From a checkpoint of a small transformer trained on Wikipedia: RMSNorm before each block, 147M tokens.
Each number is 128 + 32 x the weight over its row's rms, rounded and kept within 0 to 255. Layers, rows and columns count from 0. Numbers have three digits each. The size before them is the row's rms in percent of the matrix's.

# down: layer 3 MLP down (transposed), 448x160, rms 0.0863, rows 315-340, columns 80-159
# gate: layer 3 MLP gate, 448x160, rms 0.0995, rows 316-340, columns 80-159
# up: layer 3 MLP up, 448x160, rms 0.0946, rows 316-340, columns 80-159
down315 102:173195178145111149106139125044171112143186203168133141112062078107137087156104144112082120174138092105142126107100131114094167132089164129114058128120144103129172103106056134143093178101156118175125118081142146159090095209121094145126135115
gate316 117:069142106207138144166168144134123110090130152094163074120152162147139131097099158072080149137097191096071077121122151063108094138171171132151217140135133086147179088188147099126175109127078127113152161160167162141117177174104075126141096103
up316 121:110116062149119173106154128132107106064158167121184117120129138145160134098112163133085132147067185133133119021100118126086120107179115148181170138110168083144126079148119112113087094130148149109157147073133157140097191073104153106157106118
down316 111:117114144124114167119126141184136109103112140165056078128107161130124136092096142107074163154128218143098122140147180115164147115160167133111150129152130119104135098085082121072095135188143122119140131151157127146138183078116064122094135085
gate317 099:098118155156097141119147149128157152113140162093153105113154110120100081083194148156161125114153108157139188133120166147101140134182120163147178109099113152100063150173128097131093111136086121167119111110159125103081094202108093159145145194
up317 099:103162155182177142158183141103163143142124065091110142119155131190170174115109077086099110106136147121090131163095147134135078149119153047106100075093124083087154101173148121119131104136130165088182128132140154143129154147118072114120113103
down317 100:093106109128120163122124094147119158117092143154116133127099130023123131115160157150105138155167076121166089161202142142139110085132098149090135165160180134112137151078116151084111145051120118139145193093165090112157134046104156114097113183
gate318 090:147169051099088133112106112093118108073100149153111127082097077113147104149176108173075204131157136151119147157134110103145108128058112121134182095088161136083098115198126135098155158108109143139113116148159157084102169099152092135078094074
up318 092:107121188172183101113147136166111154142175117109174170137140186146078193098145154116182042133109131144093128111099103144144126186166120155066134154123095149140133086068102193148124150162126106108103157158071120097119129157152123153170197127
down318 098:155109127121126093139197096166105127120125098078089148159136255113142166132097159086178100111126126089101131142089141090168143069128098114100123131174109098117154152136131166155152154121129086133098108132177130150201122143116088123119144160
gate319 098:114088163172143089120174127091138120118138181140077069162104112148105122047201095142188148124129163109089141104119143109131149118112183125137177115143117100124138160081116121140117147136128095132104123132143104148113107080150096203149117152
up319 088:103108092146132110131122112099199136127076154187089095173083104185128195037198082145195105145162167162150112094134152112155150157128170116155157108097109093147136128110141152104121134178160163136067120143104062153125111082099084169170108138
down319 095:149128126107184152114082181170159140145136108107131163114160123168150127155140123145133154092090158162165096124209146110080157193114103110167168147082150113152141120149057091097139166176185182119148122101133106092132178178071093135165121110
gate320 094:113116125078121128063125061129150110109126180101091132147154130100122104087103121121108181141116181143089154147077150092110177088180060143137121126182131161111098079136131137121119090093089101198113135119206125155116112106126123124123111130
up320 098:145161174157167067179118180120085119156153112102149153141073144164122130159153155091144119080158103098117117115177094169133097123071220141154152176108096120134154160124129122137130145141140126072144116118132133116085132156186152080153140095
down320 092:149143140088149115109111098106110146144154147099102201156154130211055100197166075079122148152158120132084173110068124148176192039146096101111151196117132129159136116070106132146158142105140168180158098104127174119130116060142098171167128132
gate321 098:187120148161150084093139149084034120092153208157159141164127111134157126089144083098120143117147188130111136114123179117151147156134081127076133103120100039108107117121105084150119088163100070119077113133192141151089142108117162135147072153
up321 102:123141156085152110087114165158090084108123128138173158140144120126141147099097135150112138168122116150100084168131121071089092099093128114056093171120075168151172078076158188109108146096158114126145186140123142134064123110112097132100209138
down321 103:137125131116102100140104194119168155109118146159156156168133223150100160123133100069069115127152128128080128122097173153104090081119132156172099112106082103169083154106138135124048111152099106066101104114160113090153114134088106095119122164
gate322 102:116131152166136087075150133121090137076157114106135065105147147118153134095119119130193125165113165131094121033133164190124134124137111158122121126124139124160083120098171121078140132163150128043114190144118132082119068157128106107141123107
up322 103:133115113113079177123117149187073116073106155137206121161108124120129143110162145189159150146104141131102164081132130096155113143079130081129123088096065171058098132159155086194158112097116096132122141103128128099162162104113101161125145099
down322 106:123121176132120088165190116146155095178136178125110122148078181123120121105118131191128128131112137154097087152132173106143141147124086093108171091158146153090154151140196138158119128107132165078092167122115104158169131140111147104111129121
gate323 102:108112136129181088016126119101152108147145090124116121109164182110126105144146093120111188095125111125153139175192081159145166124124129136119210108182194065138126051084158128168072150106079146107123117098113131121059126152129165118119093161
up323 102:197144138108078084119090114126164101132145132149093137125118141139142077084101094136049150134134047155153121190173087151147141099202098064111154140141147040104153089084119161170042166087103160128118095145164165139080126195151130173120158127
down323 099:103145172174107191167141125143137101141102162132191110111139131143114164173061093114097212103084133083099152172098217107090081185177066137139156117114121139156111131117126168152155068140147108108090112067217142090130181138126156117182149151
gate324 098:096138113185092109173135064108132184196136121133089107172145173146108219122189099097122149164115192121092090059112168158105126131159131125145115159122134151164097093183160133142129104122151110095165166117103214127093147074092132095136110109
up324 100:165122126080146093133120167077165091137084108125179141126133105098121172097146171120123075133122086075140156103100175101127198107102095185109155071112133095136140136120157136075143158098058102117083099101093112104108138160120135210117126159
down324 101:208116145090174098124110154099140070080033141112141167115074142095074086084135127160143171114154098101139167113057130091112181147082159190132124118104136070085107143160119119075133154117092140160117118108107136094117097163170147184087095150
gate325 096:142112122128107112140170104106102080135135135155117136134172145120082102147144169142125097163223099131151138092106104106147107075144157154084124123161126061099149127115113100140126116073134090066086133094078121179103103141105149161157109170
up325 088:172133101126141106150117086132154097124151159156146169087203107131129106119122185164097110121131144127148168076108199111167107126131106132096102213107099124130127156120168119159131073074131120121112163112073172140086123095089188173121089158
down325 092:153155149141135157065123114121170110102207143202151119130130091113100123127135155138099152082139124165182140136142163130106145110088084079121105136113111141151110157096148111096127165203143166128207134104064143143077108129151102105151099135
gate326 097:054119101158103131103122132091129132152160123151155119154117149170174111086172133089090119125083155125146152111156150162125132130172171119156152154112140149133106085152088154067150072105116112159163147181083180140102162069105101105148107117
up326 100:108131083142128121126131097070171116143163101144185119158102140152138157074156097120105110118069151132133178110133152213122152136137123062133117107057128130088107080185067179071137081149164093198126146177100082167139140104064144185124115123
down326 100:150113067123159153156087148139128140117117125123127135104087108094105126091159139162100145133105178087124107108098085099120144178135086085100137138121121060128158136133200120139135103141153106067114073088126125072159077101128102175043176115
gate327 100:122083143150114091067127101045080117103155160101098130121139169147117100133116120132107139125144119146154182174097104143081104111118147166119123087181110123126158135162150117117108089048071136128148095112157128161110145160152090092090126158
up327 096:131104103134082076089097070078112085125154180089138154098159142111117123198125135153133126100145133174183165164134118098092088114142125138125166128137099131150158148139131052104113092092150162167128146131120125127152157152104113103053155134
down327 102:169119131139104159155080115136162107068138154111135178177137115108153195115114113202149068100110108192123152147123102147141145156148141089091140086118187122128136163123118118076146129122137106120133110151139129079244148137087164119066198128
gate328 106:145145083109130132109128131144119118121174120166144184105179142189112059133097181130114150114213121052139126107116233093103108132115124194110121181112100076130118152131106125127183156071082162196124143094144158110138142126163130146112096159
up328 100:156161073044164186087147080157113067158169117137121110136183099110114120145116192105116152131117075173121154080108142116064142080089124138115099150127094128096091136126114118182115101122122147156175193109078174141159180128097041119131140150
down328 101:148124155055146117122141079138075082134199154080172114156141125034118110125133116128108122113115067189097105142170145184186140108140117078101114137158067145145192153173113147104192148131125161138176147157139106121180107134125106148146145130
gate329 101:109069155141122117138165179138080102081121180155160140179126123112115093094127103113062157142168137150114145146142146161120177075138134168100142117103165131161113101097107129135113118061097092097088109146138176143116153152113137120153068140
up329 109:145170120164084141131085097119147124114130090098120150107131156103117116134056119089180123138103095118188104157149136116092057136126097060168108109171102158080105176207180140149137165152198161175198121074130113115143108139121124124099093083
down329 102:147152161129161103115154125130117167156126074081154193084168207146168163104112144091176099130142096082185100156128114132159144115160145080124098134121157131068156136141167143139113158127115125196205144081118080140076152093127120079095108128
gate330 102:078066126141098152169128138141069083219122150125090124166142150185147144144087128141099142147152118126132170081184106217110084101132140099107126169104119126121221150110138146113094120093112060144139170128141072169096090143134084171178142147
up330 099:089132156068151092126092122205182135133208147105132139147150138113112092100145111101121170131158121120147093159148106085151187127077096102113031086147092116094125123155174096155082123044141094121121076148158051122165115128113145119199166097
down330 099:129118100145197145146158151073163117132108159168122170164145132148168124132095119100102120174165127173150139082127201151104153078156151173065109122150114141076178145130138167158118089108036128119132169100131107212116125146113082118138181124
gate331 099:136204115129132147142077127059144159083187120131111170109140140138132115062108119142089111114145139116142090158076093112134150155136117123143121192115065107141115169136102128138163069093145097115182081107169174144072108159144053092094101134
up331 104:220139125143071130109140148138162189140152143163145112046081129110096163081123131154128167161139138148133090070086095138099133163103078105140112075128082088084167174118134100065140148163185107115150158069075074145118117174110082174167139163
down331 104:151172147117151164125191162103155115105184125085167073119078191143112166183135172106067147148071135085117144132132117117115164115137109118083136097142119147170137113151090148096148126187151112158099149099125135126149110058124193120129156196
gate332 088:107162123121146137075077122115110118145116140166135109092051099163138089177146104103056164072179146155127194128146111157125101126092169149178185087077126150154112131171156112105152126092123097160178171132143126149104162105137074153119125136
up332 087:090197124124127121131111142123136140168110143160144070055080099169133108183164100130085148062179143167129146165165083105113113107099151152135175090107171121124144132138153112098116117123133158164176177139138177149097147120144103138113155135
down332 092:109146093133088130131059142095159111103122143192130138102165000126138118123141068147114133169132099158151131152152136144100103183130150153128103127085149134131133119117116097103121135151167174151135194133070112129073150145153142116126111144
gate333 091:078112150154126115152163129139110069136107136166103111178102143127133131105139110210171089166130115150096120140110110108135037133100142127158152140179113070131171149164183128154170195086156219134074107152101097071107127150100149131119126147
up333 094:116154176154055116134143096133138128161119168107125160096180151100052116137132150190116081171154145126119148105103109153139082109083142150161171165198176152146172138098135083162098084063138139134103166130147115154136132162099181081145089089
down333 095:137115141159152140068113068109182106142145119143104169138120108151140135150084170209107077156178167154113146198148073129135083170186074097165059114111109124167095147119123157100163164138118142112137106140137115102141155160127096156156150132
gate334 098:175162146079137142173181140139114131150139145054124113160178148125148095152104130112098161163159118133122119161170119142166173087211161108083131091117128104144149135192136163118132135077103110123126055102188108089183057181170117102145047144
up334 099:140144172117125140191177149153164080144121092065153131155155146116178098126108159134145179196148052178159120143200117141160170125183157107088117152137122128124110127150128138138145111130124107094140107094198084080203099160115139116143090114
down334 104:105108057158120067155083140109103088122080132137122158100142163084125118106099152107165091143053125165135111161171142094159157162137162165126122172159155117155092161149116121124152130195122172157122117120109170116102189116133135125095090118
gate335 103:136111155069134138142149123077144100144166170143094148117102136143100025154136175153100108138102133086177111178110107085049174139127111125103129218161157135153155111159163126069119078106147170135181100103134132095098088122137090131211096106
up335 104:160091133112101107137123139145072131132190093150124143122150107129127181170127138125069154045106109169138137169120128113173154092102128162179169122163153165082119170146150083118136090126155097135195124125114182083120171083094147112089161116
down335 103:125153160108100116173125161180152203157084126079148106104116138177130145122118086127185078179115133116145097049014095112070100120139120130109148181101101110178058143104142136130147155147145120096109050110095119122135137181119101108138111128
gate336 102:102101107081135107056168156143125148148170118127121104166163113108095082103134209101110105155204081109098112147094121128051121110163100124148123206131099095173141145142134084152086109121131220146111136130187172118099165094177131112145131142
up336 104:134108149122139120150186112122100114137100066132180118111154119157195180179218131086142181093154100094050099169108123068147109124111147153115113145138181089098134157113119160125141151116128098124112134133115120131145147129122123163109081175
down336 108:190156054104151094092124096172135133079129139118148152158133140105168095153125051130093157091084092124166075156140183144097092137095139112129194110096120103137124099086104159096125170130132091167137121170188092098149119079184142120138114109
gate337 095:174130179095123103169170059120134113134133140154134134135116084152116134063115135159075140162161095124219120136104168197089143133154079175143158120117173185109117134161130101105114156109119078107133104083155133168144125168088070206157105077
up337 099:103119121141116128122124210127097187162161108129115146158160160147132088154127135136071118101122112153165084051127099151136175095110132150100171120111103115130155141105129119148117092117163133142108117089189109171072176159115099064131194133
down337 097:151150144099167137119115148167102168128149070134100102160122212127111143116171122111085152172089190117136133126142082117069193107098114165135131118105132140174105081126129093152150156145098151196126106082113143082090119132098152148122125166
gate338 106:055151113147145107164151093191153114152121135115139129157177153152067145069156096159147169164120143084164104092145101130164146134111136132054126102131107102125161100126188176207149132169115108098117101215112084124115114097106092103117154155
up338 107:159123143119122092152132147163132066094111099089161137117140102158168096127105118078123162116081135075066092136084130129102136089197104116150097068175150096097123111134137088190097078097097130111151159111136143149171158116094185097169120147
down338 104:100106167160124140095200128062123097172153141135116130126142044157142162123137097110124146092162079163112129155109127130137178120158105109115098085170113138089128108092107170129115123119061094097121165116137073126114114093162162115151117113
gate339 100:171106095187159106113121124137165174152168156143164094093111169130125114140144124033137104116111166140158135143105179175169117119181145139081202146145130147200183126122116114163183118111111172178074141162126204116098156136177099104138143129
up339 100:132072039125153086094112127165157125120186143107185113093092123086132152120157136044167161142138165181205133179093137180176132121150133144093140143134141163159117099098097133076153098113146158172098150128056167099103156133151093123111123113
down339 100:099124058126121159112078144150116163117129114147125124075087110080142106073098110106147136086106191189181125169133093169155129137165134095113180169104117149121111150076096136130157115117191196132121179162117154139118121172140104169143113077
gate340 099:123127072134089100094135131103140175163142149165098112121170157122104140170184081137083129134137181112117126085090172123156094130135124090145105156158120168112090119120148135166048128111188106119195113187104200138082145070167149118171160197
up340 101:164126155094130103132114226104117086124116159129112145098085120107138142082148113112158083092175116144147080134140105069058110076137175119133146080144112139160150130132169142106124147112116176077133067129172118093098145131113105120131125103
down340 099:163132136061111125140192132109137098095031145073139134101115163085123110153121173122148103141152103153163117087128133132114108085143153166176083106125101136118054150139128142113115079137106105128083137141119161141066082113096115093122138102